From a checkpoint of a small transformer trained on Wikipedia: vocabulary 4096.
Each number is 500 + 50 x the weight over its row's rms, rounded and kept within 0 to 999. Layers, rows and columns count from 0. Numbers have three digits each. The size before them is the row's rms in percent of the matrix's.

# layer 2 MLP up, 768x256, rms 0.148, rows 112-166, columns 0-127
108:534484534505526410500493480493471416452552522476409502510570498568506497468508500561535436568467478604431420481528476498526457450415513421437398566545452494474473535591393489411567419499476521513481409421410527440457456516468514442572526544457446488565503451607485632504510453485499538501486535472523508527573384428569515409471472432544514524443522452555511543490490520551447470504517
099:444452471563560554572526467544533489458435501532553542585484438448538542444570473423536515452488470440495447566454451419508469471534443507460535449555533495478467487590482616448475480564524524577450514526513576457522496518350391485497492463510527443483447507468615409491536505580466515478441519513540388505490523522476564469451571426500480580534467469522525534467538561408504431507528
089:517555521466554504446567490465552410505501394465531577414567460436566556568563469432404497489500511524499573473550441447551462574364454476470558583455579549459488446531567486422482499421532492516485524412534636527542475480468525458521470539501580394483601540450470468565429588470451475504436467518546424464445451436396534383431458555524465514567486519534531522486495437519503504434399
093:494529526486527496572496521438477459546535456487396545477513508422491468506596457548481559345463494469482412435576470517483578516481399494508537527506548516590438594503513469487468431572415389516579442549473557538497526508493555491521532399400512541504528452381462520532533453513503440545486549578463483483561478467586519481477507506573425424428530492513562506458416500463514496506434
098:509601479492476469471477440471473551505487399429449514586517460505495485597509487471549438599514551455560493517508490317477361409525525559496517434525470564454492511619421385581526530458472476541527489441541596485473484486522451465553539522493381536518512513447436455495510559537494471495553433457383475484443587541475574442490407512506490545556508532478543485442516502467453568574570
105:477465513529508461461471520477519532505562470542458550483462444605509611468485416570631512411458452458412462455491578462505505494567468441602540582482510565477492559465510443512464543409614505542593493508407587403432478476509502477392476538544454528527485470517501503492417547434487438574510485603468447578526448487489603425524491432486512560471554514509482497491508602556519449538444
101:543481430609468486552491454515551560452498439529418463442613542460496555549654420555585550522465483558513429490480508463454602524473489407468388522463495540470512548515459495492531460496589471474458482567503464489491583494537477561497537477496636556535567539543577475459465453468516528516519565521525534556445530579505502497517559433552456507501450483523480554582509458459523446533468
100:547537563561569471545553477368574475533604468461452486490540424534467498402506462491461469552547500497511470506469451494501464480392543518458522496513560329554469487431438481533493497441546515498448639431654461441461517432522535462564487488560417518470499473538492491550461529393555479564507496508428493494537568530473481582491561504454468660512502553477493487547520523539533507567565
102:497502515519521578477418529513553546460361516449494522564522409459499573598521582509451499488574449551550462508497546507476559580406476449420435431481524443419522563384459506575513519510488452497499526545530482485459531502435452495512458419560584511478540515628488485509435449581493424449585573524462499496459523521506546477532390569630554489556429516432458509498519505463468455586538
105:518481490524484533483469583530577475498463544458472548436469532527447547513443525491510521625486507486476451533460550457434437433532382444435494484513486455448393487498470553557522482492461516473497419566448635481515500454514538430474453499494480536443522496486441503551464507401581627504544492563452547575459409482493458548448568501428472445515464478520497497485570444487524506528478
104:493451545563489462434530534541469476569417436505535394539440458560507480536538461527445514509520577586554447452603557492386507531563503530454450412454412413566476548501517559658531457612450518541531494454488437549457505503447481516481477428542521481545551459379512553474466516468545552358505501532492502512541491440568626498484602499550399501550475533455563504476533391536481488469569
101:427470532534527464519544527458496547508532498440491517492505545461508462453455452495512478471500583411518527512449507477411488479507551515534476501522528513464517545375523439467436531489502427536435461402507598624486497577529492533451593440537466507551528563477508584494480507603501486512448499534512433608550551504563449556556371520446386483516465506520411534523541450587452497536519
102:485581466414550463507457580527510483507575531531437569550515550567490508413417486485520574468485329527381524425545487493588495477491483491422402557526415664467495526430465571551451514507522507533471609508494518480472451436506543510530540476568545546491455508591491476558532470488498492589516556419476492586468490502590452529542541439504501569469504599557475606514438408512483494478463
104:477459498499491466430517583461522452523526498477434506509558507536426526577481521530427463473483589492457559434460542500598497533489449549389553384468486492494570450540453479423495442482537438456618390533433485521426573529475492491490443499516505561539448532526586480551567566539516474418434556423531458534390463539504477497477583576535430596496542549511510463493530516520439491516466
091:427472550415543512450520527504497470525475586503532479504431435444518511417526440522533555494448451527504403492481561529429486481464575469551417435469547525497486511487510448530507513475527438469521450534583517498466468538451435439526439524446542506487443491429484466532539456515548508494518462386527474552527486472531560580582533563402454543487570544537476507463465385523609544543528
107:411539507468514565427542488487537489606536466577466478534546432558418556353483494506492520442482550468478494458479544591552435501426519439508524615502489562488532594575508476438554399507452490530432504516451564478418509397512550455513487560515515460506436423503462520525454492463454493504466504455420453499441640541583507462574505462414477488493567505484516501584555530423505365580397
091:511579505433502481580532457498535537494473417532453497603545351495548479518414535481441523590549512498472477480453550473423446510496495405602586506593488524515536485557527471497610438423502550442571549539491538516493453557507470415509497460479457511483539516562538495446492572401530553502515535516508424506473464475532515341543574563543591520455547510478535417512501480484469507513479
097:490466388535447429552528408557481479440484468449465540551523529542538550397552510515495530489569567607427503466428429475522467439430487590536563415497458438508494518480488488477435457521523519558473469437489516466523515427551454543513530479496451416414479495536458483504428532494582487636565468517510510547596470527540435494484480542475499467490511419490493618534452453462496531492454
093:434435480505493548482408439481494459456554589518535544499522491494407655503450548447548443508588470448501531469516509569444468508535425460570507577515562436461524543513518529519456454492481540564553502549526596481557576457575452522508563442503542494587407533438498528553552474521532466480566599534555511590450468436455527497491498366580521505503540413525551401486582467411525483561418
103:613503457468524494540462485458523476427519562454559549478557513544546511560470528456522581455503506440512491480532432494470546476471568472541444481514483511474468529399573531439558426534491413495394452490577570608447514530569555478543486584469487464526502482480529408437477538557540533551526477609436497474468383457521593559516630581473492482502558517476452463460444555543529448423504
100:508499500515570453428532505574489559542520456515541508542652507550536508534463529407616455515457545475420480517517411536460508502545441473519597531560519482467446608529586470498388347563447474454511445490448585544526474484488456493491557467526481472486536463439498557439461492518453576485500490545520544579415510594561480425557441445463466484468558494497474554428475511442416469460548
102:533557431500488509536360501518424412552524595422522447550549547509524450493471446457559488551541474502490488536538560552431439397462453586506465548496473467473456553547527518522519522503491519457499451464505541537412507497486590432551521515522447549416446495540484548482475408501403435497506472598442605561504571533576531535523495416477524560521536548513472539565449509499455632551610
102:476508461555554542447474522537515527553472584388504602599488567502498594538506525519497467485482432485464516564513521511404432451455529478548534476579584551497461476472540458613417426443545402435398458460572507536502537515505480489475417544523449533481497461519509458529500447452507444463601485509449552531485496482488567554593448470480416522513508506452429521457501505538512505518602
102:482459532410543367510507581456474440462504417511504510560541416470457443483529467528522568471479487482541504427501462542447620547475556448525537539466577610549534553425525460468500555541500484525502452549631489516414466482525529523493528492493448433424480505542491473520462524557510516508392467505508427493517535500431468615550502460515546584583452471582478470456455441538531515470464
105:480623486492585484477420528502527550502521449520456465513495465388632541515452474495446574455503516463457457486487545507554490499407581515549544477575553516558390520488559425604421410421592445558540523405533462532506549517521510466512506478513480534562552565533460493444565379412567576545459409499477537578578492561515481484493528460512404496532452529573490520473472545481476525543550
095:562545540499440418479442491372493406488544469478484593429553499508471465438487612454532558501535527416429503506499445568471435432488494578486505512602500474545393532515469449535448483528438521450452510455464469510421419450570554454527505513433553496557489478494530467553419475501496469504463533519507571463498519550575541470455364503534526504519573421505525481500547527509436456489579
100:587454506412442430471538549513364494548502432504509503518554449475497562471501529469462469542429469582558427548557465469494421508478457463446507403557479546525473513580415470499395509456459457504504507475439462518486438571528565501550452498486545479502553533576515486545538479480441583568500505627483524554608502487408610531583505494498458512396507453450531491464553456479564491407499
086:457473508524502521472441429470562554466506480535483486563435463393539510526488529508467469421454499491570530517516488358445463570526434560545455541464440524438637493596569522512520565509526454584453576456575440487451513517444439549490509539376521487548491543431502449393434518500623430343509508482485507482438525427549511527494477508546471634545440543469486554470544528459468468465520
112:567513464484519383468509492552437546497493440556453552585590439458471520542472569527558455444411392514410474527567543438486432412481492464559568531506452545477575489521576444444455462480545516519413488576533490540464486422527473463473518499474474484444610442522438488498484541507551523487567528452496548533527535435428506576539498471596510456486530501473598507577596453478443541497534
098:482449481483498474588523576524532508574537485494532445530491447531494507603573509425432550481548497511425541514496493503528534453459463545540491517564587553495512486478471484479534526508529532455556458516458513443483493495532418555512564458544464505461521475491536393466468491427510431512358546492493478500453374491560486495549481582585501576467443510548590574550514570441568528518459
099:448545546501495516495511445563512450473594555468535479526440471480482487455553529516524454446456599508586523527516557505469448510455453514483545515526431440541494452498523578504490461560444572541554488512645482532494439473526518421592598519522384413487455569473554464500421470530525572555509397583510380541488508453526536518491453551527540530450549507428463439559540541487538429537524
095:536607543502528427442482475401485532451489566549501521463454502546481472488536510504418499478572473628453546507493520500490539407390478514493497578435484499487565559444560595510490405500411596449462539544487547560459412518490574560605443505456547429489541414506487458524426437468481490559488557417502509424495625516554483548499563521491410493473517470497466504529522469448511529504576
088:498630523469557511474539536468551538490523552498538474432489543503432393474418367643474475515518484529509525569609549514534376462497597515450451465479511395523516500393469503568552414495486515525498507467553496523504480417617534506499573446433441616499496472542526596536429458563492523521496485515553533531488457450513504477508456574479404542569528480517451555496487520374507488609487
105:464454518464554422575570565389530500510444586452465515552553477525424500541492494464515443477380460513518546450581613553396414512502532544562497547490461574552581494510363442501440427464490507520485441535520492457527541509508570451447511602676510474512443487505447423491478510526508525578460549530557452606527456469513555488491501567504512535524492570471460453561489558540541484521560
084:442531540499474492465508563500495425424379468369440476434621469512503452535452556536505440556406519473555517550547471441461496509532501498344496479516382456491509521506516479605430505503458476560504553508505540419459535467518532538398401519523409469510588455462471549497542477404531497533454473460478585466554537540499542433510476469528543453525536498502572560465578550649575555513589
099:533466403522412428574457481425620506482521468487482511451441553496506582436454448441452375505518505516476513438449475534544498495421502512555528513457537403520517482506534496539489465513544444455491459525578464506492594505432599541530505400565475542530470528458457518521460487549533486542507508487502462515622510441543449551519512543507530549529468543505487496487455537398523606544558
102:538474416469492472531448547510557576514480430508509523568408442511558447429477444481444546555463521433454504524529445471534514476451529458535446437462436628568557471458606521520578425484470522483461532530506440582530487490425489471586390554457500453616519532463453498547571572448498454492583505500485466448419516452450561405498390412493521494502479456560511460550561496408546510494437
097:537574580528469490466504475487480468542477444626604477564537472473468523587556484478561574555438556454520563454508537539437496430397494502526475578532535460512469522489475504531459598428451491435504509564559467498486561519530503494473459462451557508529516438376544479493485503521477442506583528498483483540475612474489526444495457552447575545505504599576492480508518586489533463402507
105:571411536597516480545444589452553496400463536453553574505428478493576545567515390510454533468446552540498496469492504561555548478532549465525575425505546516470460585498415561490438517572479493579466441487587474505576497450450459518540465463546521497586515541539450480552579514502430457514493453438412481512464446526437384551502589519586422447516535499487518508525444501553411541450486
103:551559552432470527484517548528482462454544558487507522465514485507566541485510629529511467413472454557445505541517531422404476572490537471523427584461529526528551494597473537555450513535553529533489504474485556488554475516484505547545405521546475573448490475457605637459396506512501480447552418468487529516490564531551525471528443489529418497483470544475491489457482486492503477531584
105:517477623460528541385528465488548436537546490498542471549388543530500495432536511464549432424496470408562557491505458457478366464489506570553501562576560436567475570455493476491487448534374483560467548551573513394450519465428437468422544373449523491578527544504500440460514521482562520378526476437483525456423525446477524442469459521571559527519382437558565462478527542420445545437546
090:512572424522425499510526464483531497515450463460433481596452555472393487449506473500563482558509476574372558551564532403446545437554545661464505495539450487516489480537521478461383470448559518483512394422511473503487453390494503491564495484491534485538595579498579467523467527492603515553479534482432464452508548511531457531500485520521576475492518492470500502383635546539470523478455
102:475587602504539474426423560553582463539480514520546502413488568468560576486576518487441446485505473651472580458483515513398498513417428503407478410533482464446468514515513530467512571443505520508483531561467553506527468547542436491571544440482476609437523503515543538406455546588533523473535521479460496428446540517563489455500529442521519509480397473534472452450475478471469540463478
111:465526570505473474512440528479510589418584534459508431420533595415463527530509414564554525476497498565460465443384400445551549515484507449441511511443472525545579490577571511535430515507458478528483529498523506545521572498519409529586456399476537502499413432571552491474478485505470590480402507442501492547439602554449614578464547475551542493579472438419395512526483548578502511506472
101:454546542464498484412519487475566476504466449492483468488468503451487476584508494475518494494558529549429505540542524557475467482429504437489511637443534377537467530529411546485554510489432487479500474517564415457528517424562475598457535538509491476504472523601583482545405488528461605473431491430510509529549482535484408501504498480442497610462558507555391433382467480592450495533371
098:538583526503517574447511432505497446578540531509427579472580502469526551517455550504550585506521499536500554416535492576539463441499488434523479496506484477394506399442531420454497491521406508492516455500558568421556527472543472432513489458473424503535441524573589484463557552580476470435475502511454474483556494481631484417546486495535441523435480590550437487471542562478534511545446
102:548503539489437410489465523561579466500511551490513513505488492526473553468532533446400556535541519481425404496496554429539483544651473516510471548433471509454521520477502420528550410544575502536532486423519531462569502446471587462576435454405551420495561594543526474508481444492467478415446385490440481611508503495541514495476545401491459416403548423442511581484450479483515525435566
104:565498504603458491547531533396565508541544519563465543507469486511511522499501549539525498489393448476484448418520575488523413515519566472465496435592492504464559480444475626511515524401558537486466512548528488492528541569498468410493488521462511523498401497630533547550490447512504446456509565554431480484535557585568579583505505520482515492458553546433510419425529511467463499523524
092:485455531469462538551404563475534535615485460552483420414423448477556454554437522527516517433486522504376526440508517546579550454491449487568525417497526573422476547526537486544528510542417487508532444441553578550587421515448473482539513535479515438531485488501544405435546530523458517588602494555508486535493447449523577543491553554466500535512545467508502568461425470486511482549502
106:495528451465514503480526593578421596489581468505483538520571508404486558580384430475472486523487527506533486468499486484516462523489409516576510454486473458514560561408514448542447500521547419528488579579510388502584594423542408499466509463511497549473516452412519508502433457476497579490487579534588531440442493521555542534496566527491447519519445501482469484504617506506461501496524
092:530601559540457433503597557507487530462460518493451495486481538506522496449436456454440446474594496527495512425484564553543528451493515564461476457592560501515555435516484418559447495508462510489563521537525563588466496562490439578389513464521545533527492450485477546513505431378440456513600552509552643521478538435565561500567459383451462484570551522475429596493460512507561578532509
097:523529499533445410523492464503547571538549462523387502441537504519550479503504453424548537462533540542532594541448563441495491548529523446472411494522598533567534473545461436451496573540477460499487484572492488544434535578427502545476501445501529422481506500502567498555515451447405525500433467484587441513584446642541503592552446553499582480431453477545519422450568519428402504526493
091:549402471479452524442436443439436451447427545485473534505551404516560616468563497471551554596480540477498503456503504442465641560545501485510427536435437572439501496456553543489527555465518442462528518485541545474600437396536586514546527428497526538540510564476465566456453485538485457444397466428542547417519443483587469441438509485457440463506548534578456565461524511521480566452503
093:501493483524548553598491597506497466355538556451532448519577479479547499555491500530478461455418516453518548465569394508425421525578493536482437604438531490485497445430451515564502451526438479541574385506517480490456504549454553459459499550484469561517570533587486584475376437593478550500481581519573551523491576421518454483569395588570467487508511503515495452492453471426463515499541
099:439520451519402457548460487574495572468529550519467444516487470531489569448528510503415475417472466422490480372579568485467579406459524487586494382466539545515429506538505582436464492510459489448578468476517529475508584411483412483499522602502451381458528472459455533559496525558443448426549468391494535485423411443481566536514446501492442500573454408471459467471484453502584508596472
# layer 2 MLP down (transposed), 768x256, rms 0.0803, rows 112-165, columns 0-127
107:478508477439528502648520479479438445501567535595450504522528474475540432453418459539539346469514529438539492515580508407455469506519427411466517463504483548493349468507403505470449477510456475498569502416445442449387491482491454461470511571434525524490562491570429516462529456516441484490535429575469512495477533541477488542561440539512501538481404531494495544521412566455404463524428
100:398482464453505503460392463453581496455479485476493557556537541532498485497530530480464478476481512609572521503436417584609506435460544489404535509535495617571403438489487562418527462568437493554513429532448450503471487510533579465424535564506554516566469467514358429367482510602499465482486562439424548558512496487567408552539452554463555439533536515474505513437507500473402449444600
095:499474578531544456460547463510537503515548487585555588524504513632515488345439450513482536475579478506517435406541539533489458581439482611453572496534468466584551549519551526510554572476502546471471498514475493531509487583487542535481515496584433481470512447459439484497536485577567545490514535523569475485568474563547553368477518478544464553526567423439492546562479587488586548458481
097:392444539468481538541481530522478441459490455479544501513480472519606499574445491385467548624537511493504438495577539564447559521471512494506485524420470383479588514451576444469477516494533444523518447539487518438499460420489523535480515540452436413612507488518542563452488466509559516628538500589495485539496519512514631537447561470435539517505512559449535581478527431474430546456463
100:519554477478561563483491525505480444513513442467399427517477451494509489566550423505476536451481501526431424427544487506499499505458459542509395649504491463401475525515527421479564575539461378552444479606531467470524552483392445516516450516512594462515510495490570581460569543511478438473484514475584503510514526602409508572470478507553506539462544554506507528558463515454512517537578
100:483453503500490499455547475598552515572503514498533505443486479586405400509485518495459462469501481583530466463487488558459476493431504405477479520458547564462499512418519505605425552510473479522485533533546535390448383513534532552416499531500566477548496538454471441652462586474476439465453506452501419595418550489525452464479522525523556508559515438533519428494501553471457348503491
095:483445500466523518456391471447511521496483496472472500516516403532464498547538540443508460432539580525544487519403502536573500495533488497535488430576511480436552460529474390477505488507492440474486523548508534515496532516493465433416441475455475542537494425486469440507527515544486485395479430415416466537549550452545472375484582559589571527485552442516550592511563499534521556585502
102:440424638452461514584531475475479538581528509591486440391426411486516460506506566537463475542519451454456528472438456468512456510436519457488516500527455519479565508461411474504409442491563497452478473481408535606545420446579469524568619453459506503514519549517519429526537548357473527497481397432497446483483482546472541475596514463482494480510457491499507506503452440513490527527521
102:519506468504513480428572492515483567499446455537503500501506500552476494501557513500514458511566540653517491481487484434531528547446509464537538546450514420561591480398489584527516522504496350463404499443437510454537445478511571572543411477588480505451428561454512483512496479480495510576570506372492597496526435464453543551476459459482499514515412503481551507419486514499376522390506
103:491530453540518476507546575529458512459452532521565580458501515576500488465414609446431444513435399514493415515581489481512526444496437499433486482492464490454556463467517521573444597561438475464585560534512456513555408448580489471488491468533422454575427510470424435512480472536548587554514550455501577466469430514473398434537437575519444415575399523495575393440481508375496458543502
101:546547579418493473434516485374552487578473553493553395452517503518522502492406403559491501425493509480473532463510469478465430531445551523493450568553549427552496584508587515491467498493582486446449425529499407495521517519548525586393486451501544501462474540458491479550474610518495549580479529519555523546559488455532509564446482446410523611558546543493507471571457513574477525378536
094:506436413492498479445547434480483524470407566489455549438582520529506463414466498588474470461528411533512429475585532504452529499476383530513545399484500486409478554482466564442451439487573539510582371469477530453365509537541537500461510542521564518476555451484457502578622525449478467479469476534514603517588481579478530461531488550504503410544541525460494512571465469538572491456522
101:484487497514431536512566463447429403539465369495514460531493475497581502576460521461628538513409599569415535526439434479417469460476570545463424418521460487399454459429590417528500504535563499533509403497505520420552573529485535509510576376511424492463512486453437483562524574510568421567534371435537415444509483508551505460527554572528482501521533495535517513457465452460420388535482
100:533493545591501484510508515476434483503390481486534475558471410482456493463481551485512472473481467376529537532441492449547524539522481484431466491450448558493609551520493431385448431418546482462530502418491537438520544486481566471400481566409362541517450566532396410543528511459540496437489473489596494520439488621469528437448533487460461465507434547492489420520613447480474508437521
098:459509453541584527474542521531501430563460511606523489473478519529423479482543565429574454600441441482577529581451436514484528471483611500454405577429505526535437530473504508550524486460509487412513494411539593528565540447497479515487466551518490478511542593429507467442404516499545539465511573542564553543515476495392450543403548538440528501467551544608513472468612530610481486506528
103:441444511522538442484453452466439430560587504569463483549518439575544513471454504497545452509495488414442504577472541570456491545451484605520504552506474473417579435548485437513509453492458433576421533500564507526546434449562560538479486539479506535483394517551458478523464488504458452482505542498515363407557537594545446547473542474477559517528478488447511576491556527543414472484432
094:470522425475508440553598467484482539478463426490471524422461513534464450535418509419446566397519517566494517494502492489551470486519455550438466495466446475452493553455393501455489501475570438571531519471434532399479511480559477517482539514567550555426475588457511447447524531419369451485559542454403557400598527560381515555470520579456466352485574581355508463545530472475432546534550
104:444503422460406501529456541486561509466401477459438540458395463414474518570511526510476475478523549393427518532521484505515592511457382438500465484456409471524561570547472590582522481443506453502501437502444615527502588469478468444427462474542523438441499578540562422458486510491496518464569506523514535434489572549507446645476560515486443462500482487441466459470489580616420495525438
097:389504521549604462553422537521497428504509579451530499610508483483475506553555505517536537505501454500445476463564484553468498474454467519569513535567455476570505491539502482508503443547517468587473478511466433507478501556541512516491491439550479541577535539506509519531364538392592520473493562535515506551424501476462482512491482536466557468492504459455463586502461486524493427510454
100:475555470414513493459577448417464413504502542488504549506429492584602526462541525490580506545379601414441518522514459446513541484409503546414441500455537449513479464474485508616477619440508561462455428383454546523488454530481463542478513571549498568551510496574521557531372453561500502495498499525543528441558424509499453506458526492567433531549427509490450545411517524496535563504595
099:507535459441485503428414510540508541534614413483466438522508432589451512412557470440467440551562521532400524516527457524485493545457514547484413504449386498550603447511534483458455560466534488466484526512543540467496487463459499513416501523504471479561592502419495505470521465562505481519563518477507528456492499459642544527366499496500417481527585580554476395516466508438495494565536
103:501490431456460499518514468508521501504520494566443538514508421491606447538492494511483473438513458411402549563521504530483439498416519454458506531460474549627473501528547498484604547483571487492501458468445500445500498517487577460479629572500577555599320578526503411491525494560448447458534444536498526485578442514468497487523544541505467400501580440526432551529518561459546453491548
104:613540441531554434534502429489485517445557492501584465592456567514531546496468446428557489550419527506533513484493473524381505468521516511548566513490496466469511464517551526556562552420558490433443483453537533435600494563489517535499460505522442412491501483567573501546417527541437575488529445556468519478474468525399530597443554407567492500465502534532490514565507536542527512478508
102:492471477526555423450534508416464483564487526473444477501565460527512486528585485456375503556531522563526535484492510442541526521515463433461561507492505518567474543499552555557429473507530468493546489475540506461584500433565562476446494479435484463419443529557532478499512540500487487518476478475536464536369458475524645504389569483571519466514494521493382487464483495524475597451439
101:541530573499454474535520469540546442541538584556515449464518431564427505534450494603529457535544459515472464497562494513416454510528408423494491571491507417544533432478562473522505574547580434479509488585498384514496554513506498537530509546506589552499473497547504485557554467503464557436447522519438529570515564460519472556583555503470542545473488560532452557579498474471483537501529
100:472430521600515572490518486425490491401550470473435511506454552476525473482494541496478436365596510561561596515496459450557590522556519607520482431505449455536573515509485393469432540549528490364436541453503517534526504511546524500580540552452507504479477542438445400543490455430466555506506542473574623585467566504439451469541448491529510528534493525441511488419541436457445516550460
099:526580512490492439588490549538404546527482471507512522578456458467508422502503492486406492488525401549533522439561569549491475563593495457456505534470617457482526452473561515461457504451524467472476415485484498528544367460462448496593393588519372463538411608493482527543484494547366529506448485484485474520457475465492453548530477571512513438422450472541483507477532501418566533483500
094:548594520473525506496572495410578465520523396489567488416447556518460533604517547543518524424417478510568519535590561468531543492501503401470486559507457452529477453470442580538500535513478472529593457593344467445460463422507544442508452425446516472494515465471550573498511487498485440495506459486448387518522456472492517533500433533433511523542586488490423439542428513516455508567562
105:502524475443482630508442494446501605456432458470555464519520457458450414549511507624548571489453481518492517486495618436520527485499466526487447486500515505431467480455507435469493433438468482496454556551482543483464475603428429533553472503461468399511480493574591400487498453476476600414480499603501462525473576455395499633501495466519569472456527529476444466523597581519487493451476
100:487464476499586538526404480467445495649536565435490539488491458533485477442561540509525564487443424516541505463479536559463523605502466460471481529462518535520490559475509510563479548502415568394472595503401428472475497507473544534531533535590488521448445527455419469426461595415428509505530473552449500560470448564473622440465565530515446533486447490429509516560378608437495467381495
100:445476578457468416428572510408445536538605521442531451511544576487385550488510546455429445463561561475467454532514508423548483521483586463459493590529568445513527507437504472455526583545495525466467549474515502481498445461529576470393430537436512549463547470411477472479520547536519531529488450514435492495575483473484448538456479530477583522502533566500501546607493554536461534553387
104:436527530468441521466455505508563615446498507547466510448496423560484601503476472539449517583510564451467467498493515511477451459485469585575436537551553532512580443330448501500560521529492538469563483454531647418393564457539579503441551519595488454451454448462474469468537488531551576432397491535491475499465531533447535521439574453505489524501487532493466472539504504473481505454461
111:483486504480477509562427506498458506477484478512549511327568479395483506527550514456529454562519492431486519482571464500541567495524537542553558543593504544471390461437468542435525672537535541477467513464527553472397620561518409535490429507511535496406516490529521450580414464553520484522568497484469424504464632591510544416526517469431465460577487499482478549454575477559474603519514
100:493502400455444601537574484461451511618495524429557527579408585515544476511516465438557551499522469525480505491566507458497544569527467554491474481542470504499512481488530530533501557518542471473473431492452464598512471575521450355504478571435483436561562480550522525518568545534506517518502500513505611531377482437510557492569591557500489466458484451393427536568512504511475409541524
100:392498510430567439528475546481487551448550538474512584323423557533546439443527474458420492533487469420480503439493531472504445473506417580512500504544461500450455537577540512477620541425571457477469476419596482490504534542501454464486543494475469579520484355472490518444531529554477460504538443518398477494501441520545486510441515541507432490513447505467501498573490506486590508519472
092:499468509465558506504581479537475563522486524505491511506592482555487413525416519466482531504525521435558558440512491494493493564501541479461533504399557479514441536458472564502400461480536537595493439436439470439496482574520522444464562475554443557593532421488420437560533429537422564555505537576439528514559483550433572480371521417458476527442468560509549400539566553599505438437480
104:510588495481566575486519585535527546505575478458488502539391486491525475462533517502532486481447568552565511453539510432532471524528445571477555544564475536597463383465578490504464472387490524560477582503549474521488520405470558476469497593551492490529518513472449492538469445461393472434500478582509498481570501489559522477444451525507509504449484537482497582554507542506576526612459
097:479576500513421529513526454397478511500528514550560458448512487534565531494581489467512563529443478541560533487479558571380508585431510402480469585500587497451556521580499450517502512505401518476515572454512540511640479452476452599489478538524530553405494459422513480601509432404562559487497637519583475482593572496449506470504526515493517454456381446492534497500400515524468534522484
101:537465496481500441520492454490555482538444440579446484445522539554477547568563473503464453487465461461518501527458533570461483471557499492510569496506558485507391443400437478427518404492515502476447467544494398508387413375514490569551570471524485437504519565525604553474447489514532538535493468378484529451428538498495484436567506506456571495504660489474502538428438540483442443443634
103:542513447511470505461541520494412518516542550457562504523532513509483396529476502529484566447453525560442492530489416432526419488487556583577502505470517527548473578620521556466413453632475457456554473500546468526509482510414492502544494506531478440535429464583517503450423458569530594526451442580532500513482453511437430526454434564419513495467539538500487536452419502458442509527414
104:480518534532524522491446474437432453508584411524556451492522517477491526473525509493584590461407520565477456485584478469546356528473510427505445531494537495438552540402491414489456399520527460545418472489481542505487483601576416523394494563485556419519564443540471495542535524471518568424526501511425464535501444540504458539512483472512455457475442442507505514496491457520529490505483
097:472534506480555539415457447512477504481457536492481519488507454538557516497474510460440486500499507440475540474490472533564550561456456521495557436482517507476512454481495510574480532570525489484467494475496545429576484530468503521505489535556441521527567424615409420670582520498426455519450473551559625487570458541397480496516528486552522553531499521538510491510479481451477532548570
103:509503503527533516475592515474632455529534525514545550488417480571472535505516528501527520403476505519482500473482480545404526372510561599500559560484524464404480445509511492426558552554541455457515425492546536405495530529538477450467528631431602505535419489626596535465484443457491438454545544555494417552493476441583468575532461531528528547429478507512522495545475503510619542475556
101:470475488524491511517375572493515498506477483491545445489486485505478534447484568564432426508486437569478500561472455528506483540477512517464610473522506449496544441506514434500507512509395381574471478459539548526576538455508483561428466540528460532530554492582444445500532541577476487429355447518505536533415525494498562489435542552512457529541468537443520560483459582516417518460505
097:527483472547506477561542556457479517517527419486522454449552501498508498485489490529460539543518593484597605495538584535445554563487480513349501484506374481504515477496479536558437465549409467427563493463463552510547515491527478571486434529437506477486525467456471456424482549507567476526500504525402460553512458488567483437539387506413458515514589534473503517419414621563511598537513
095:516501550474417469495425467523518474508480439522560436531470491458516516472491603549542512544477509528511423474380501469480466535534417519452498494522499409509523541461510481392549516518542490508578517529492499517560496532524495428488478479600505513472420490472525469562462533518455518485493434595432450505574453536605502516479539490572478580503422353521503487467495504526586531466429
096:587553589468427502555478402449557500559540534480512496475531616462517413507421434614465523527549481518459435497427557527471479572542469445464450490433526546439533432549481567455604441419509585443523495549432490428539543527447531424492582506610536495478498540436578487437616571459483578512528565530442495508486535565589505568412506487549465542533508445480434448593525455536491510446532
102:507507478487555409488529480474502591480550573542445595519445601485531523528527452499508542498539412506498492454541434416449411448525459487436442562550516511491497390520467508533515477484552541534561521426519498582399381459422472498498497485563495490478425473443491557360540518535422486493503510470437554487552503479551491548443497527589535392585474545431459477535512455517503508494436
096:562485491458396485507536559393470568543498551555466492472471489531508529570490590474477522462555396472434435551507499455450586481553514508436548464505389516462546576449518435516531437498531473476387482439531511564515458493445534452486497536502459542516436451587466504557508520499535506433510488481491524595486524471485532505498509526477487459527499502451401507420553563512453495471390
103:546564498542510388513481462519513506425514510412570558505459448549426488613503491455456423545496483516509503456568486573506475478564494504455509504513456483442468432511498491490475461512571432578556551617540441541477481552460469530477365594578512524518420560549417557467486495476574472538513473516417504542440527497451489521434493484518524519515514435520455509481466514484473498563448
096:483517467484558508559479562446431476565567513473542582452548469447438442552511545487542490444441473559474489577457500502560348562536435448485488427549504554537504461436491512497471495597499614552565484476449563515431449399401537386525410589550497461535488517495514477483541502603520474501525449494460552458529556527459541509518532599409498441531493465495394539531442458482499469434527
099:437509516579511563490499459513512467502522504507549454415442504504464481502570540471441481475444440492557449515450485490476444447424557503498485482552491500528475575510513617519502499414478553533568520440532454546463533527476514558551465486534459681455447524600508518551538541554483596459610533468459529531472565453468508506440391502473393396432421573521531470500468508470545460537566
099:544586530486586611507615549483533402449542600499476602524538364477483531494583526563494558504637447528505517616595486475538509432455524506545457488611493430522468517553500500510460472516513468561577531417472573457445567496463550461480575643533489393446500547541568490490478390516479497499434571530405574457519418562527471517620416431495533483451529610527497515512462458531500541520476
101:574491508556510567448438428454504463457432512530581520411467557616457454555541460501508457495448503433576406527539490555483496569477471496383473565459538543494526486541509574523493597525484426550449546442467506570523510494518526519562432430532503467520475446580442504458574469478393495561562523418520495458565500544448587495469458547458547531419520525447496534577543576508600514523419